From a checkpoint of a small transformer trained on Wikipedia: width 192.
Each number is 500 + 25 x the weight over the matrix's rms, rounded and kept within 0 to 999. Layers, rows and columns count from 0. Numbers have three digits each.

# v: layer 7 attention value, 96x192, rms 0.0405, rows 19-85, columns 64-127
# o: layer 7 attention output (transposed), 192x192, rms 0.05, rows 19-85,115-180, columns 64-127
v19:471529530516478522479499515511501521539524465524483520497537495463541468515488502460508523477489507480538500496534478483524509469497497485514486506521514476493499491494506505571508490497495530
o19:474473472523478512516492501547529511487520491552473504491483487497478445500504492500517490490553523479505482499520470461489538530540487504469474494474473513513504482506503506503450508504507496
o115:454472499481491470483494509500495492523531463462490523536494502549517487552464530473522495477470511498512515494531531507457499516469495514518525507535506506488528484487507514524509467534501511
v20:483511511475473521504489465514461515512499506504541492532518523503535531521495448527488529512545472491453492490489487487524454525521475539459508528550506516512535540488505519569491483491479513
o20:517428516507512534497541481482529516482502469496513505477515482486474551501463501510462452493487508550482504474512551530502468524496488513536482528534528554495485526500529485496463486482508503
o116:449483510508477475522463456514484492555536531518516477487482515526517542492523479527525535513514493484513519488511459493526480473490488478537549519542427476502509486504526498484515498498477536
v21:535532533522539482482493487473507474508510466484456466470519472485471511498505472527493485542520536528542467491485507502457519500480533491472471542574521469453536538516436518486530506480451498
o21:514516503534515495463514504502456485473512521475478476481464477487442518568475512505476456518514520537513485501554491487526520532536537502535500528526451450509518500488465470558528491510483537
o117:520524537500533474490521524496509512488537496469442484458519493475512488474494526524528527483546478515488553535503495486510506483494503491471499505435500468477528490511473542480489514524510471
v22:505508495527521544497534523514460524553516488487514515525509504503489517523499497496484530506505472493479547517497505526477489478503462502502479504518515475483535490478525547496522506494494477
o22:491451500487514517478519488482495510511560453474509502490501495525508516479490508523521530495537525494502531491504490493483480493536492500494481495507462473499519461495535551492511495528488476
o118:491515483523495524517499523499480470540536505465472492542502504486499481507544545527493516521474496499492496517501506506476489489506506478491536492525465475502483495498526486467535525512479473
v23:504500509511516471537532481516489499495479475511524492495500442521474545485491545517484509495487478512511484539511494482555488499485502527493496497516491501545470530510497483447479450521474470
o23:506505494468539498518555509473475502476467475499498473494470500481521515532478497483545457518486478505459511498508505511548516489473466496499507515516530523543509509539536485475497529533473454
o119:488509557492469514491476504531520508498508568526494529512529521528455544494495491563459511529504488469505496518449470547494497511493513510479497501529471524485509489486453509495489519530523537
v24:511448561508474513523512487511496508510521470513449520495554479505481550478485479515507525462501503510491493533483486459478481513491470502531521516508527496529522513516529511475467507501514501
o24:449512506468483458487464485506487459462475465483509542488527508513466542485500478517525538519537491495561508541502479466500496534484466516515502512499523469504539516529515531478478485482526492
o120:508488505463508497522485533510473502493498488478472482499521463484506475484463456477517502526515499531501489511467465505489474517485516506533522538484468462507488530492495484482509523509495523
v25:487500527492540512533525506515509490487516455468524524494525463491495524481522472519498537503530509486455522503537490475498460484464473513482512537479480481468515510509486514490505467509493523
o25:492442560460527527509478504499492545494574447513520458516530478515467491463495543470483492519504553517448463490525515531472474483496483435485544494504475527435473485509513509526464487503533506
o121:525512474522488455520512486507510480486526467458497509523472490500524528519481483490504510459510484507489519528471492475550526484457507541517518492507486468458510503498501530540515534487502562
v26:514486490559479492492488478481496524518540511514516546543519541535524516515507494493473498551478492531497518453513487525511461492487477502507531534517493510511535507495520520485478544480490497
o26:481477517512503516506520507563530523455515474503480514503539508484501503524494513523494558532498497512499513459529537494498496528496498550512484563487518536498515504478529509472471568534510498
o122:496470466509465507517472493486481496472530486489507511545494531496473511485492476502498522455490501484482524490482506524481467470488479476481532483523467478484516481539462500467466517499482519
v27:493495510496497534530492502500449515506469476494503514545513472502540478521464511494509521535450492493500480518517501474504473503554497496474453520482494481500518507469511506465489482541489506
o27:470468502467521492488525512510540469507495478497484500502455490463461492502468491525504513494503513481514534502509526490465475525474515527467512552509438481494513450456535517428513505521483505
o123:506502517483517525473479457487479491522501486517485486535536502500497461475491516477507503521475503491507512501502504500495490515518465503485472474472474508503481516475507504517517502473495510
v28:512493487505502482483465436502547507463471511438470462516510473482539448498495509513523512508530522511474492476514520514501484484527509496516538549503488454558501514528469491512479525592496512
o28:514478540503483512521469484486506490451444493487487465484483521443522470527483452517503497499526507498438525456485548481424511528470484502506495554503495516524521554521485470479528516487499510
o124:525504448471533463464471543499498516481480477493496530531478491508518511507472549506474524480515508532505511488485507496543480489492530478473553481538494528514498521503483489509491509515483476
v29:526528521511484460465492501541501510556498475475522469513489505516519495513475543519532538491496474530521515473474446489545524533516491494463467505472484474499477497460485495508523531512503455
o29:485485499487470481471501510513498519485495495468471455513480513519535441518475487475492516480464439531501484446486522494545548514538448480498470499532482524505484459471500490490511501509476496
o125:488468523502504494516521503500495531557528479495547476497440456465532498517520518483495521494520493518506525536467492477498491498539501475460478483430543486475487472492508511488553518488506460
v30:440453507517484476493470522516535491507489476533512502552485519495541521500517524505519512486558524455523429494461501500523512520467485514514521504482515470499509494511485505523502516452476527
o30:519554527496546500462425529505528509478463487542527522477520523491528533513512484464512450514477486463519489510503452594491465541519520548507455490484465485490471491566462453473476507534462533
o126:461507507496492500464511530512490527494491533489517534513542507542505496517540507465522501485511492488494465521482510498522467485496477473500524468510531521507510477502517452465486472510490541
v31:480491496491521472512520492506474471465490500505471474494474482505489474485462471542510485523496514523535476493495500505498514451488477533498497494512528505500498468484512518504486503524502494
o31:488515523501516520514496468481501493472449542477488500520521486477513501500514522543498472489497490501472524469499495477484493488492491527505512557478485504477511490511475476519541521562511510
o127:481501482460499499517497498519510525475483526522478479496505494509511493504472452489514501525483531480543488473491504490507484494481500495470503481499473503520506529496488520519523513488501486
v32:525488490490502527497511493462491475461509513531440531524490482476451477499557535492499517547502446469558507519534527492503569531470473499517513507532485514506471537482522505476513512559512533
o32:476432543483523497479508506493533464533458518500388479516465500468522495442536568467508510451514497475541505526525477509452503533509525506475519471458483503465472499517527503505500510529523498
o128:510513535512502476518472502506514476431490528484482488523496489540479473471482492495491480505508496530537473503480494512496511455481531528508502532500497539449477457477550513496503549523514476
v33:507487509531506503472491466520456535509486491522498499549519530492494515514483534541573486482527580529492517491503466521508527498488476503540482483523512528516466501497543539502497529530488495
o33:481484495526534504512531473512435484500479520473504530532496503499484488463501530493541479524552506506416513477490436472485510506495458518486499508442515539523504504481510512469507496476474506
o129:472483511514507513449540468531504500477460500516551501517497529512499515478466482522529462465479508522511501482514502536496468501491456517491441495460476519560521512558487533521529515478492497
v34:481514540520515531528492480504494483510469516500496460496485481525459483500514503526487444493475458550546461490500555505480486503519494482492520485512505486457530477535500506503522540487477447
o34:527556499492567568503538512530513468516506493524516464541447469449455458476506509501488516503450499446487483512533533539526471498468481477520553465542518465462503492510472466536513490534502477
o130:514523517524467503519523512526467504497496524481491501498547510446425504540509540511538477507512452533524524457483511462512492504510497497471465479528465518519504477505536532484524510529485494
v35:534495501521548496560534486500453499540491483518558538528499544483490513490491499509521555443502530493498493520494482495520449549485534499459486502531498546490482499473483513481476515501506473
o35:508504512492512510498477487510528512541475525497530519490497524498514483478509477476499476458552517498501518496468479501528488504509483477525506519496473556482478455500480508465482458514447483
o131:523489512504492472531521501498469491511481446475503486491517525516491507547533470504524541482514517474531456501483532495485523518507483491458468508502520494475511456459507475481453515503523505
v36:482479489460501460550484469533503522496499521480523478474511498516534497520499516522536465487502530466480532522504516501501480511467484471472486513515480471457507510530445506518444490524480539
o36:499517492477531508524470498492549514479466491507525553496483478500497503516503524577502455510519507485482536481447501516485524506482561477480480515498488471502500513496509419517462507459472538
o132:480495507515514470503472487468503510491496478502513481535507516522504516522498476465522514499519522519527498513514504498484533506471488520483510439509489486529506480500515543489470501487570488
v37:528525506554493514506525502507470470487524502523494472485471564539504513490490488507504490534496522518514502514498494500498460484459492507461445521486487485511507445490550538451443551475512491
o37:519492511528519501499476443483447484467476501494506505515561494500578519445471488540516479513469508536512528477476451571507475487491468508526528515496492493500511524526529535444532493546499464
o133:499519480491511488499495496479485470486538518479490515471497547515471475518528484479502539488486501525532461528503504490497524513513487498478531523488460477500516452471517546532472509524471482
v38:473560512483523506510479494515483526481466506559530511487536482470535511501489480537550488468512534453501477525490509528528518535544453483496494525492532483514538479545494557483470473503491517
o38:437497488480483530461497450485511495495430502508511490511497487525564500489522467481503479483463490511505461484519532484481502522467463479445535538494543469478575504507505515519492522530483521
o134:524510528494519490506506544538470492471503512514532495463527523524521500494489513518483485476501480471485512513491485503508512517496493532507514480496487507486515494485514478504506468473455525
v39:509553465503503470557478541506507486509474459456500473492521484508475504512477501496507488509496490504510472441552497506570495492523516503514471526502473482526514508477454572503520532504529479
o39:498499469487456514485546510471484468490501482512464529489479503472468438540507532517508497506497501501456474501529538494518509503493498487516483454506472486552486473514492499505499511473494506
o135:503514466472521470530503512514487513492493490494518507483481498542486515522531459503513484504505496486516481475511493498532501499498550533468490523476490517533541507471490517465550501494482488
v40:520491474550524509480502513498503482512477542494502481516486476506524479495489497507478480501488488551450507534495525496512477514455519468533496502514498496508500572525527522538489536531478483
o40:532529488513522514548491484500529532520504480465514515506465503498537518505477471515474476473505480493413531513498513500477525472485495516551491488546478524516480527476501517476485523469495482
o136:491509490515503477491525525502503480507451501490480480488504496480517503468518486529499505509510465517461537504513523527516439521479521447505520510488516486509535510519495487519509522505498506
v41:519488505517510490560481458496522522481499470482507514440495466530483488457509485525497495480550486475497472493471542480471516514507508555506485516498502471518505522497488501498501500511513475
o41:520528502510521546488501509513506525456486477483516453470534521515464539471485482496481491541486520474471519495511522543530485515499512491484482514477465491506489485513499531497488467488512455
o137:512508500473537498486491510517514529509428497502502500463467493500507518459536521531483504488512518506502491497500504498500539516555510523504507527510503502477550479534467472513510536510493537
v42:447491519489549516495518519486489501517561481440495506498522479454523503467489522477493524517496466520489497491493473483492489504469488499555508503450499488458475520431531487484523570507495499
o42:529490502497538526500488551472495476535524493446542541525510505460499532533479483460508559474506521532521500515459481552494484537513519502510495514507451517480494516468495482482555510550511487
o138:506551502516497498533483528475504548497550516536510494504463460504501484448512520511469475501498463486485514510495522468516517530492482522550518521451504489500478554547532509478505511459503521
v43:488477519533525520481535500523469505540512482472496472481551530507504459484506501481517530491499531504496458490494535511533514521495487532501524475522496523520534472511480507496422468487464498
o43:501515481503504538533500487542505537454508500474439520539507492473487456464505494483493508487460545546485533465500520469535543555543481511473556508475507529529551501519529493495522448461493531
o139:505475529505511518493511473511479504514541480509541520523486489490489475509486504499500474485503498505522493506519464511471510500468477540508521515509478456495509513491506491467517531521515515
v44:496504499498515482503497486496496497495513509546569451495508498479470542458522509498499514481490460486446492501512536445476478503526524539479481495519522509494511491493554547471535437508479509
o44:445444492522548468504506493506489495551526484502533462492519520491503484543516488461474463492489551487430497536502519496463465487519504443467530506476548484536532491475573513549491476477488477
o140:466502531523478508552498502477475485485516518517471462485529471496464537503466432496475507490491506475466482491523505462505509511490474493503472485544452484462507504453510496538504547546486491
v45:467481441495495488467503510514542509446521468517491514507504495545505470513519542505489485526512556500470509488524505485486507505487499485484466489466510509512496495520506560517498493547532487
o45:448481467473508437529471476513530463470445500527498527499509534545515493485507531517514459540517486464473514503476490442486547483476471476459495497484515474529495446513484540489507509513464480
o141:496488512511468484493521496501534455526498475490487490516458497486504495464559507491512477505534528506513501496511522510462455517508521502541494499488501502522497570516455495506476507497499472
v46:493456452552520481509519471528506498445522505495465503568515499480467497532487470528498503509504543486540518493475514535498547490518526490479499502528492540456488421565485458489522573516501457
o46:470450507541491495463511507496505496517548515472472513509445477474515503503440468513503502533539503511519470457555466474525490483500513473488486513464518543459458524514475449511544522570490500
o142:504482504549504486458525512505516483483507540494524501537509483504473518544483467487454514450480503482541470486474506515521504513497458556502519518466504505495485479509528487498488457514507507
v47:502477482523466499487517495511514479475520504543504495514508501431521522519482519495523518517535465542520494454503518514510445511527475486518511498495496483495491498479539476504494504544520488
o47:532468515524502521525500553506499525498495507477498526470507547472499524504469525479522498524524499535501540502467516496542479519485474501491456498516478518516505535539495458470503513521464496
o143:533471503497505500498511497470474482504521542521489463544487505505530500518522494521483483515469489494494504484507511496467479467544478432509529438479502525522497492493481492535481525510499492
v48:469485500519471486524482491536483497519533497479485499521554482485491481526486489480519535568491463491478472518521501488447479492478511546510492466539480493466409547512498517479483493546553519
o48:510450479448500495480469454528517496513499457479521510487508520474496505485512469513511483524548501493478485506514496537515540467502502515534486517472437475548482527480508457521518488494533464
o144:467480515486494462518517511488473479465515540559519517524497473502484496512509511491483480561478476465492504499528496518506493538467549490500484461489482540462473480510502501492503477475451472
v49:473530467490486528461503512531522516504521521528485505489510508489502497514527485530483492518504505531464510519480511491486489516513498524481475482452509452462512491569502504510512439512519461
o49:447520504501488521486469491469497499503498537538523510499499493483508532517507493541497508496487486512473499533526515520521553484503490503460480500491465512479531483507495489518506509516497483
o145:505469451524476497452546550485512498499507525503463493486505496487475501491536501504481493471478508499511476503499482425452455462521451472516534500503519473478472498539508493513530449475504487
v50:469481537508525518468514477480497495512504507532507503505499523498536466525464503480467487496522503480501490463530481491481518535476506490438515533534489511508520501484486516485479494479465529
o50:489476501508529505503485506527571444515557490501521520522531515509504403518484495493508497502501542486511554500520517489422483469483522521464497511494478530497490481491491561500471460513501567
o146:451482494489494498479482521503518505539488479507531512512490485482491520499481497517515508511509478518528489528483472487464496559487493492465496483471501473441493539484477541489479491523449488
v51:499507506506482467505501496515466497454430493532476519513516482455460506513509492502509466450462500493497499512456450533498477512514519522486525453522522494533472478503496490475504494513529473
o51:504500496468486497474514510505505496535481566481476484493507542516483456514473452461494461504524506466534528527492543512539461473446466487530439467505484500500482456496494523456487485492494513
o147:521515540467472483501554452511512512476461535543476514538486482503490483492476488518440477482482502462509486470512486506516462536532483503484538490502552476485496484548501477544507454487481509
v52:484507510499582506506518465461458475497531522505505480526471482515506500481475486501509449510519514521541494492512479521520488515482528483497463479480544470479478501506519501524498505526505484
o52:422515464543510525569515498469491506509472585463526441485535479516542571452512537498513447537556540492466465502532515554512483474478519450523536519525480452484488488514487511531508482536470462
o148:500488499505535493473521517495501484492520480505512498517512541475507501537450489506506512496524498490494485483511495539479434532484542495460513489445538536505553491523510523523505504478504461
v53:528491462473507467468512482474479495506502462487499528486527523489496489509475437525524514500488476490427476530456529573499538474491433481467451516543513502474498496499509505512529444471495480
o53:512528493525451510487482481470516486515510517494476544525467488550531496475505514455484481487519495480451539511518512489488486451500497492478452535518483508472495525549487489529464506533487482
o149:488499460473492501496520499487487503516471479501463490494489466480533490509478507478494514525544496498456449520514533520543525538541513529488486469492501508475501478478495490499506486477489518
v54:477529454464471473507503521513459522492505507537460487515540531483531506482504520478527497485486487488497511499522434480510503487479504451495480525471495462471528476553476495518579495541510477
o54:449519480477516522493503531496475476488476518490499520528496512526506450537483536477545521515524505519561487501525516473473479532448490486498465531509527453483452500515467454503592519535494473
o150:484499491498477463483509470492491524486495482462527510497489494452491517529503508525535507500537497475479498491519479466498489508466501489490455520543517522458526488495469481514538509515516491
v55:566493505527477521500489516486500546521511482556504457440494449493461446480506503485470535503542471501522483462504516492503478445508493550498500473484493505496521447511486533503518484463507496
o55:540489463528479504484530484511536521458488486527492466524512476491507475499500483494461516525522515465506525508582501500530534508532496509525517476483476502491513426490536471517493479535493501
o151:515488521502500478523510496518528522487535472499490499487504498510490511458520498502486474478503515534480474479509498523516492535521504487491452484509473498531508496490520477498465513514528486
v56:474453476528511476513478459508507471500457499484501445498493491498482494559503494500483531445489508533448472473515507445533528448503470503472544521498516537484493447481493506498518522497453489
o56:452497496496498472492544500511523492525486459509578468496493525470478483527488455531498563487504465497441534526505496506510473529468495467496435467547483478488476504461512477510517511456508511
o152:507501449535516464493515488500509493502528531481521491516520484520497483509525512464478474484464501505479502465467558475476542529508478518462548536524474526508516495513487470514494501511494499
v57:473484496503514447517485467485497521493511466505443517523458479479507516466493503491522545485514488523544506508497462503471548495525501514479492535479488464486534483481518523509488457480505497
o57:502467481524531449502459497488509469521474488537518542511539474518547528492498495511544514514490490553629495513478472526468499489507520531482518489494516447505499493516523542497527487487521496
o153:490485502490533504488449478488507513498499485483512516492490476512536520479493483486497512521504478497504502527514469487497529473505486491464486511522532495484505521520489490528497509501485529
v58:507486434447493492499512524505532538514510517476455493472478495467498490526491517492507467511485459433515510496474532503459491492479536457537495482501514487512506474481503546514463482524503518
o58:510479470437504539535513521503460593544520536480518503508503475534549528559549534545511485508507518448473554465516492521465512484466525523522476487526506456522549463495503507561457502525516521
o154:520497508503540481478493471471499513499472468489470519471515435471533487459471504503491513537533487518447507519516522470475492471468541463501520526485540505529500562490513509534513487521473512
v59:506566480472506487506542517519480500483460523475540483499511508494471491534489475482440525505476538462551490474510462549469505471489449491505462522486506477473502469479467486467484491475506500
o59:476533514488479506495525523458478530502493533475534449548513469523489448507531521529482490518468504491476469478510511486511526462544489440496489479440499514481484485476453522479522486490531462
o155:474487465484523488523520487487504502503523511488533508486493525507511491507480516442497479515433541503505508483484492474498512484455517546479467477507490484511513476505487531518520468452499538
v60:451482495533511513484542466522525476504494493496521507505459474522537495502535492470495440489506521505510529498514527508527492508512509527494494522523467534486482507467503503485529541502501469
o60:491465497501514466489487495498561542547508502496507497503481474491506519496533505532499517505497486502507531438485510529491489522491512504510503523508475477479461456525480522494486515492491469
o156:478522490498484549504473475532496493530542463530478540507487469516540532514500513488488509537490520515500548494482509486520549486518477522506504472500494525535526529522499478513482489480483470
v61:534470509464540476520479513536476488464487525496521537507509511490464485469526501473476467477510493509519508500518499537466520494483509493485541492493516499548481496487467501503476494510543512
o61:498502497502471508546487475482525471514472536500517507505501474491478500501541488457486477541530513465501464493510498507527468433502532491513515490488536493540480547485480466491497529529517504
o157:550493503473523502506501493484484488488520470479513518471492496531476477497507509515493482493536511520539497512466500493464532504494506471527513508490528479517485498456493495518475519503486506
v62:487505532492485468499458467491516528460503511484494501495485503496501485511491514492540511531525474485503426485496489514534509507522512518464518479516487505533502521455504505482480488457489503
o62:503465494524502516521474493517513456483509451491502529491471485505519458455517495450480514541458466535507513532506493487505519494526511502481485480525521466508507492461550527509550489477498513
o158:528508520503517498498484453496508498497498563546493485489515546512508454520455521540508495528505493469530466472515511544521529504515493515480474529534506514511501548557505467466445506509498517
v63:545515446455534532525473538485471515457506494514501540514500503505498532496493514525477492515470469523496451475499449485475530503490479461540498503510494490479474478509481468485480520486508496
o63:505516493533542505488528521514478535511459509456531509525495466531509535530500518477510474499474498459478497554527506521523541473486448474529484472510500493506501479540505469503490483529507504
o159:473510467474498493496469498511517492471437475504514499496505514491526488498481525512531510495490478482443502520481487467489481508458499505479466517495489487490471492488514514518482503472521512
v64:493513509508506475469547483497524509502465481508486527509505484497511500483478514511482470473480486498552526517470471499460490470507472498521498473484508503527484466524488496480521534545509553
o64:485514499479480488486560505500475491485493498510538519504482480480450476510505513526510503504551498482543543471485495469485466532473495520525509519480483498507522476496504515471461521561487524
o160:480472495465474504483503487502529520467476498502451466503495503468507482470512508491471472561510465489506509475509508531494464459536449509514484489493516511462533533495502476504560494496519500
v65:535487503497564480482495498482495513498491496510458446513506509485516454506527523472565507515513521482488496489474527477475511531494517552499521517490547506499497540481487493527495500484519476
o65:507552517489567498532476507511507467484477561501496525512501490483511525498481501464480517489514531515487508487559490527446516548527548518516499518485469457500511509517499457542513525515470541
o161:506477468503496477400517494490501521508497477502494436524536511468483491477487535502528465505503478501493519498484507511492501522490541472458485501505486485484480514492529506526452543498495500
v66:446493489510480541478521490498491500494496517499495508458504504522514477491532481522447520475488495489517464524525465504468488536478519527524486514478500487481524481506528459441515484487535486
o66:491522528510478513486521511453448512535516476485533421516489481543529452504533496538509523525451518473479487518498506487478487490460509515487498533478499496432499506512480494484496477479528494
o162:478493480497511546503491525526496470508469499501503529513484500531495502518528488528460482511451508480494476519536470515491531486526513501488500541502497489490473490508570459528496501463513496
v67:532499495468477527491521543483518461492478497507479479530470501513552511467494521502454532521502499531508455520490484480483523513486502517491516519502517478501497504505468530465510473498483506
o67:503460474495504493473538548492524503497506524520475479529459499512480480484481490502476484556510497520497502517499515561508524483505494498432529489522487461545484470539468531522491497516473515
o163:518506505519480532472472466508510501476499477486509501491494508488501510488497505544533506476474480480466516537508465479484474502512489484535443465499523487488506486514509505488510488460524533
v68:546491483486491580489546486478524526524482504495480498516488492523486460515507465479515494510515507483498469532490507522512487519455532490498502509526486479499445507488505464493501508492555536
o68:518523523525497560533472501527533538486485519504429494453537502490455502515529497493511507491549524536505478536514506505538489523478503499489482502524529505454473466526468485497469475496528485
o164:514525483519484515476525488459488546509490498484486535478494532493484466500464514484504472507520503463465466494514534490504476506487535496527483532522502499500520490525465505514469494518505480
v69:482532471504472518489474501447481489490488524508454527466498518527495445457493474440483541533511523494522513510488513492481526487529502476584543482461496492453536472488540505478484513482511471
o69:471449512482468516476577473529501487487545533509429476507540501488555501433534508486449564470499514510571513483503506534488549516494466520527520507498546494423512480469489498512498526524521476
o165:523471493492503530485468542448484495509491489496461497485509501500491470487536526534519524511475515480501502479521522486472486517504501481541543514462502462478509486477518520497495514469519514
v70:507533491494499508494494492470488489507481524486495485496516507454462526509445504559522536441491526521535477493520500480497494509485474495478514539499475523490508496487493462513500492507494546
o70:501505525530492531492528522498473490493459507500506509459498507450490460525502526454505504473500489515529522490473520488481517460497467482484481456469507535491518508470482488503484477484508545
o166:507507503476510479474504561500550506526495523462512486472470507495498522528484501520492533484476501497505486479517481511522475534504498500502477516510490488500486487490490481465453506494488520
v71:500443498494465472475525491500507501447518487506477525546487520521456509534533507511485537496494492445500461463485504480499511491509513492505494451525482511524476450517492477483483503508504474
o71:515474549494516473508548498540493510487540495509482512490517478521466500511515510473549516499446526515493490529482492502500469487519503468500467457501484495484478455483520487514483525514539562
o167:514454447508516501500528492486516522466488554493502537542535484483542490506514473534456510496484490488523480507518490524501454515481475541482556495524517484529487490545511480495482476481504514
v72:470498500527494499513546496501515521492531486488487481472493540481486549524509444549489507487459555483512447507491513494508554466476520530500518525466515457470474535495534540496519479522474469
o72:481512504510509539504545512523482496517502487487510499526470501494451500508526476546519504523460488530490519508460480518466525505479515489474502495451529501530519496515457476543543491454534495
o168:512497481485494516455507494488495470463521490457480491462488470518495488476500515540453528467530485505501486479502509475523497462494478488497498506489512494479522493474531542497501497513498570
v73:524496484480470492517509532458447475500508521499559477486502537465486467521499462531484502450501486476527499505524466486518474454516486518488480505500550489505494487512485510470502516521510490
o73:507540462500497469487506512514479528531525541497528483490537501542519492496491514545489512520476466501459497474499496511506479490491524514503465505509516493556497472476469502546545507475542483
o169:502491496485489468498488510489515500504499503480548472482532499491496480539515491489522499479494525513505489529509491498492479509478474528496461486509489505492458502517481463465431514501496482
v74:495491518501552493509506509477520529505485516459498480525466494513503483525511503516489458472491490505524516516492469519488516436495521461521468499520496532548506472491474507520522510472463462
o74:483517476461522486468497508467543529521517532490525512537568496486506505497481531497502458526475495512497523480501497502513494457492505477539525448479521495525469493513530567501511541541527495
o170:516481508512476515551473495515486551487516524479512481510448478461506508527504480516493479503522518510538502502491492523542488500502535496493480522487516515570492501535482488492500516489529465
v75:486507473533486521479525511474485523535449548482498485492486492482504511517497517457473494510497502512487459530546494490515451519518543479450502517518510510502528489523499506487471501529506485
o75:501534491497517520515503493464495527498498487506516502516515510475522504551512461479496512482446499483435492531524509498488469487493501507488480487519497539461524496464509525519490526510503522
o171:550474512514491474515497489463476527515473470501474521505544483507491473501484494526494486492478497516512462471510482490478481506470500493506497542520472480502550535507461536479435494496492509
v76:527490492478512511504523468542465505482469531469516542498573500472504489476511529479492480497529479489495518522491471438489509526463515515481530528587506480423465494465465504509463547491514495
o76:534486501510473546489536530517493528487515511454475559468525490471469486468476507508499516525617499500486510493516551500524509524506519527513484521493469486507451462530515473550481511471471503
o172:487545490452492463479494532524513514501536485497473474504491462521498508520488515483473537531504518511517508532466478457515523495482494546481471492527520505433480510498500486473485492523506512
v77:520546468510486522494514551543497500510540493498475501519552468480516512466513465532484494477435529521488489472464460535514525524474475501459547476499499443477512488503542486518476525487495545
o77:516483467566456523498494483536488553504538486522498554517505449488522539481513521582509492458480505517524476497486468491467552517476500523466485466470512475537507502496465460496518499507537526
o173:465538485489506489530500525509484483477485565507496498531530519488497513515494485501496507481479519473499536503514476474515511502472453503521528467491546479488475515500522462490488481521520537
v78:545510521458503483539450501486495480535520498525512525577498515514471519480513482496515509514490500509479482519514474519494467479476533511469504494496501518505447539510507467486452528507532514
o78:532513528516495495571474486455530513554461478537530532520483471504504542517529455486486484518495476508490495483479528507459476467502503492581504491487522493509453520470452501496479514541545494
o174:520498506492514491485554468514480489507484521459537462484497528545504514484502493493547508446480506493488508523442470512535460533508499542460478503544538525473472499506494481479510501470525487
v79:516517474506536524511511571499481482504517482492495518446520537483521496489512567504524480514541442497514480526471552546505496486547507489508548511481500521489492518568506477509485518444517504
o79:523533457485469507530462493476426523517503533494490483513485494481530480478484495464492462492513479468508534532528501495499528454503446497503526484503505516531507525498504465514483537515471537
o175:528512487519535510509480518496520463504515469518514532502512520520511502496498522487507500490532446512503565500494534532494495528499464489483460504492498529486518525501461511497518524458505492
v80:455516516488494491499488530521492531518541495521495541526514480489502495497505480461494497489482511493552478543522488515540509522506498505504481503502491519522521451470512511457515493540501428
o80:465531486487519483526473506545448494516477444553516532518478462533510482497544547484526517527421476481516475478528493516518494544459513493490539504483501498481531491458482472525523536492505469
o176:508515505494492481498516465497465463483495520505483505559488480502547477534475502551475456480435553494504444494533526501534508496536535532488473517500546528572479482530484472501480517527485489
v81:513500483543516503497518510451479493481453491479495525481506508486489487504503510521512490489507530473519507514482546518466497481488521471508512511484496454529522493481526498527465469529463477
o81:564498466522474521462524488481515507481497532513492520523481542484449500479485523503520540455555478507486554484500514525458462581509500518497554498477537492524534509516484529515520512524470522
o177:513498516472484486474492484470485482457473491467478509529501466499488522508510516518477463488445505498511456504496499497482513471466497510550521488538502484482497467487522503528473501497498505
v82:527515489535495471554513487465482471495507530520519470474487441487516517542512469504490495504517482479490539454527499504453460543501493502460473461513501508522466495527496480540493521515477492
o82:561471504472485500501542531466531545476481499493488480465539492497473521516475464517498521516503526441504516463481513509497512488504512510466462486499540522517506495515465504474477489557487497
o178:524508514522498498486467516506503484533546499480516501505489473488512478569512459475479509548527488524482528484453463498496518535475491504501537500482494487471489485512537508492494511518518481
v83:474456526497561479503523515483492489516526513488505495454534469532486531488482503469535494499512503486493511506512550530498529433471475493476536533525468519485570486528510483496485536467480537
o83:451496491516540498488510504484531471477560504489438516526498483477467517510523500470492439506452505526515484514553479497503473513510506511499522518429462485479530506557468451497485537512516539
o179:497488520513455530537454482525480487494489510512522479540466494543454490463495513487498534507520490503477504501494473518514509539480511517489518519498447506504507537500514497485489525475490487
v84:497520487505553519513497531507500512487443506480511494498488489459488464474533509532467531497526551501482487482522500511474497511474479491523505479519504471532519495456534519486494478484486524
o84:533507505556499494516526480551486443482487486505522492488523538464462529462541502459500476486553534524423462521499522518493486506512480469491516443498494488513509487505496485505531485444495503
o180:477529501489528490521453533486484527486503507452483504490458485489518492498511495525528495490456521509491494473534476516486491488516501506490485518521497477511483495490525498487464467496468479
v85:490503472541492500510520477512508516506543498518442499507509466523481513511448481470522460501484499514490505532471467524485512472546553512474473525499506498531500442500503514530473479479485460
o85:476492483567502478473509475490481463496544492499458543485523502482469480504440502496504482470444498520540489536473481478497485479515493512531530501521539508522479490516536544486522503501541520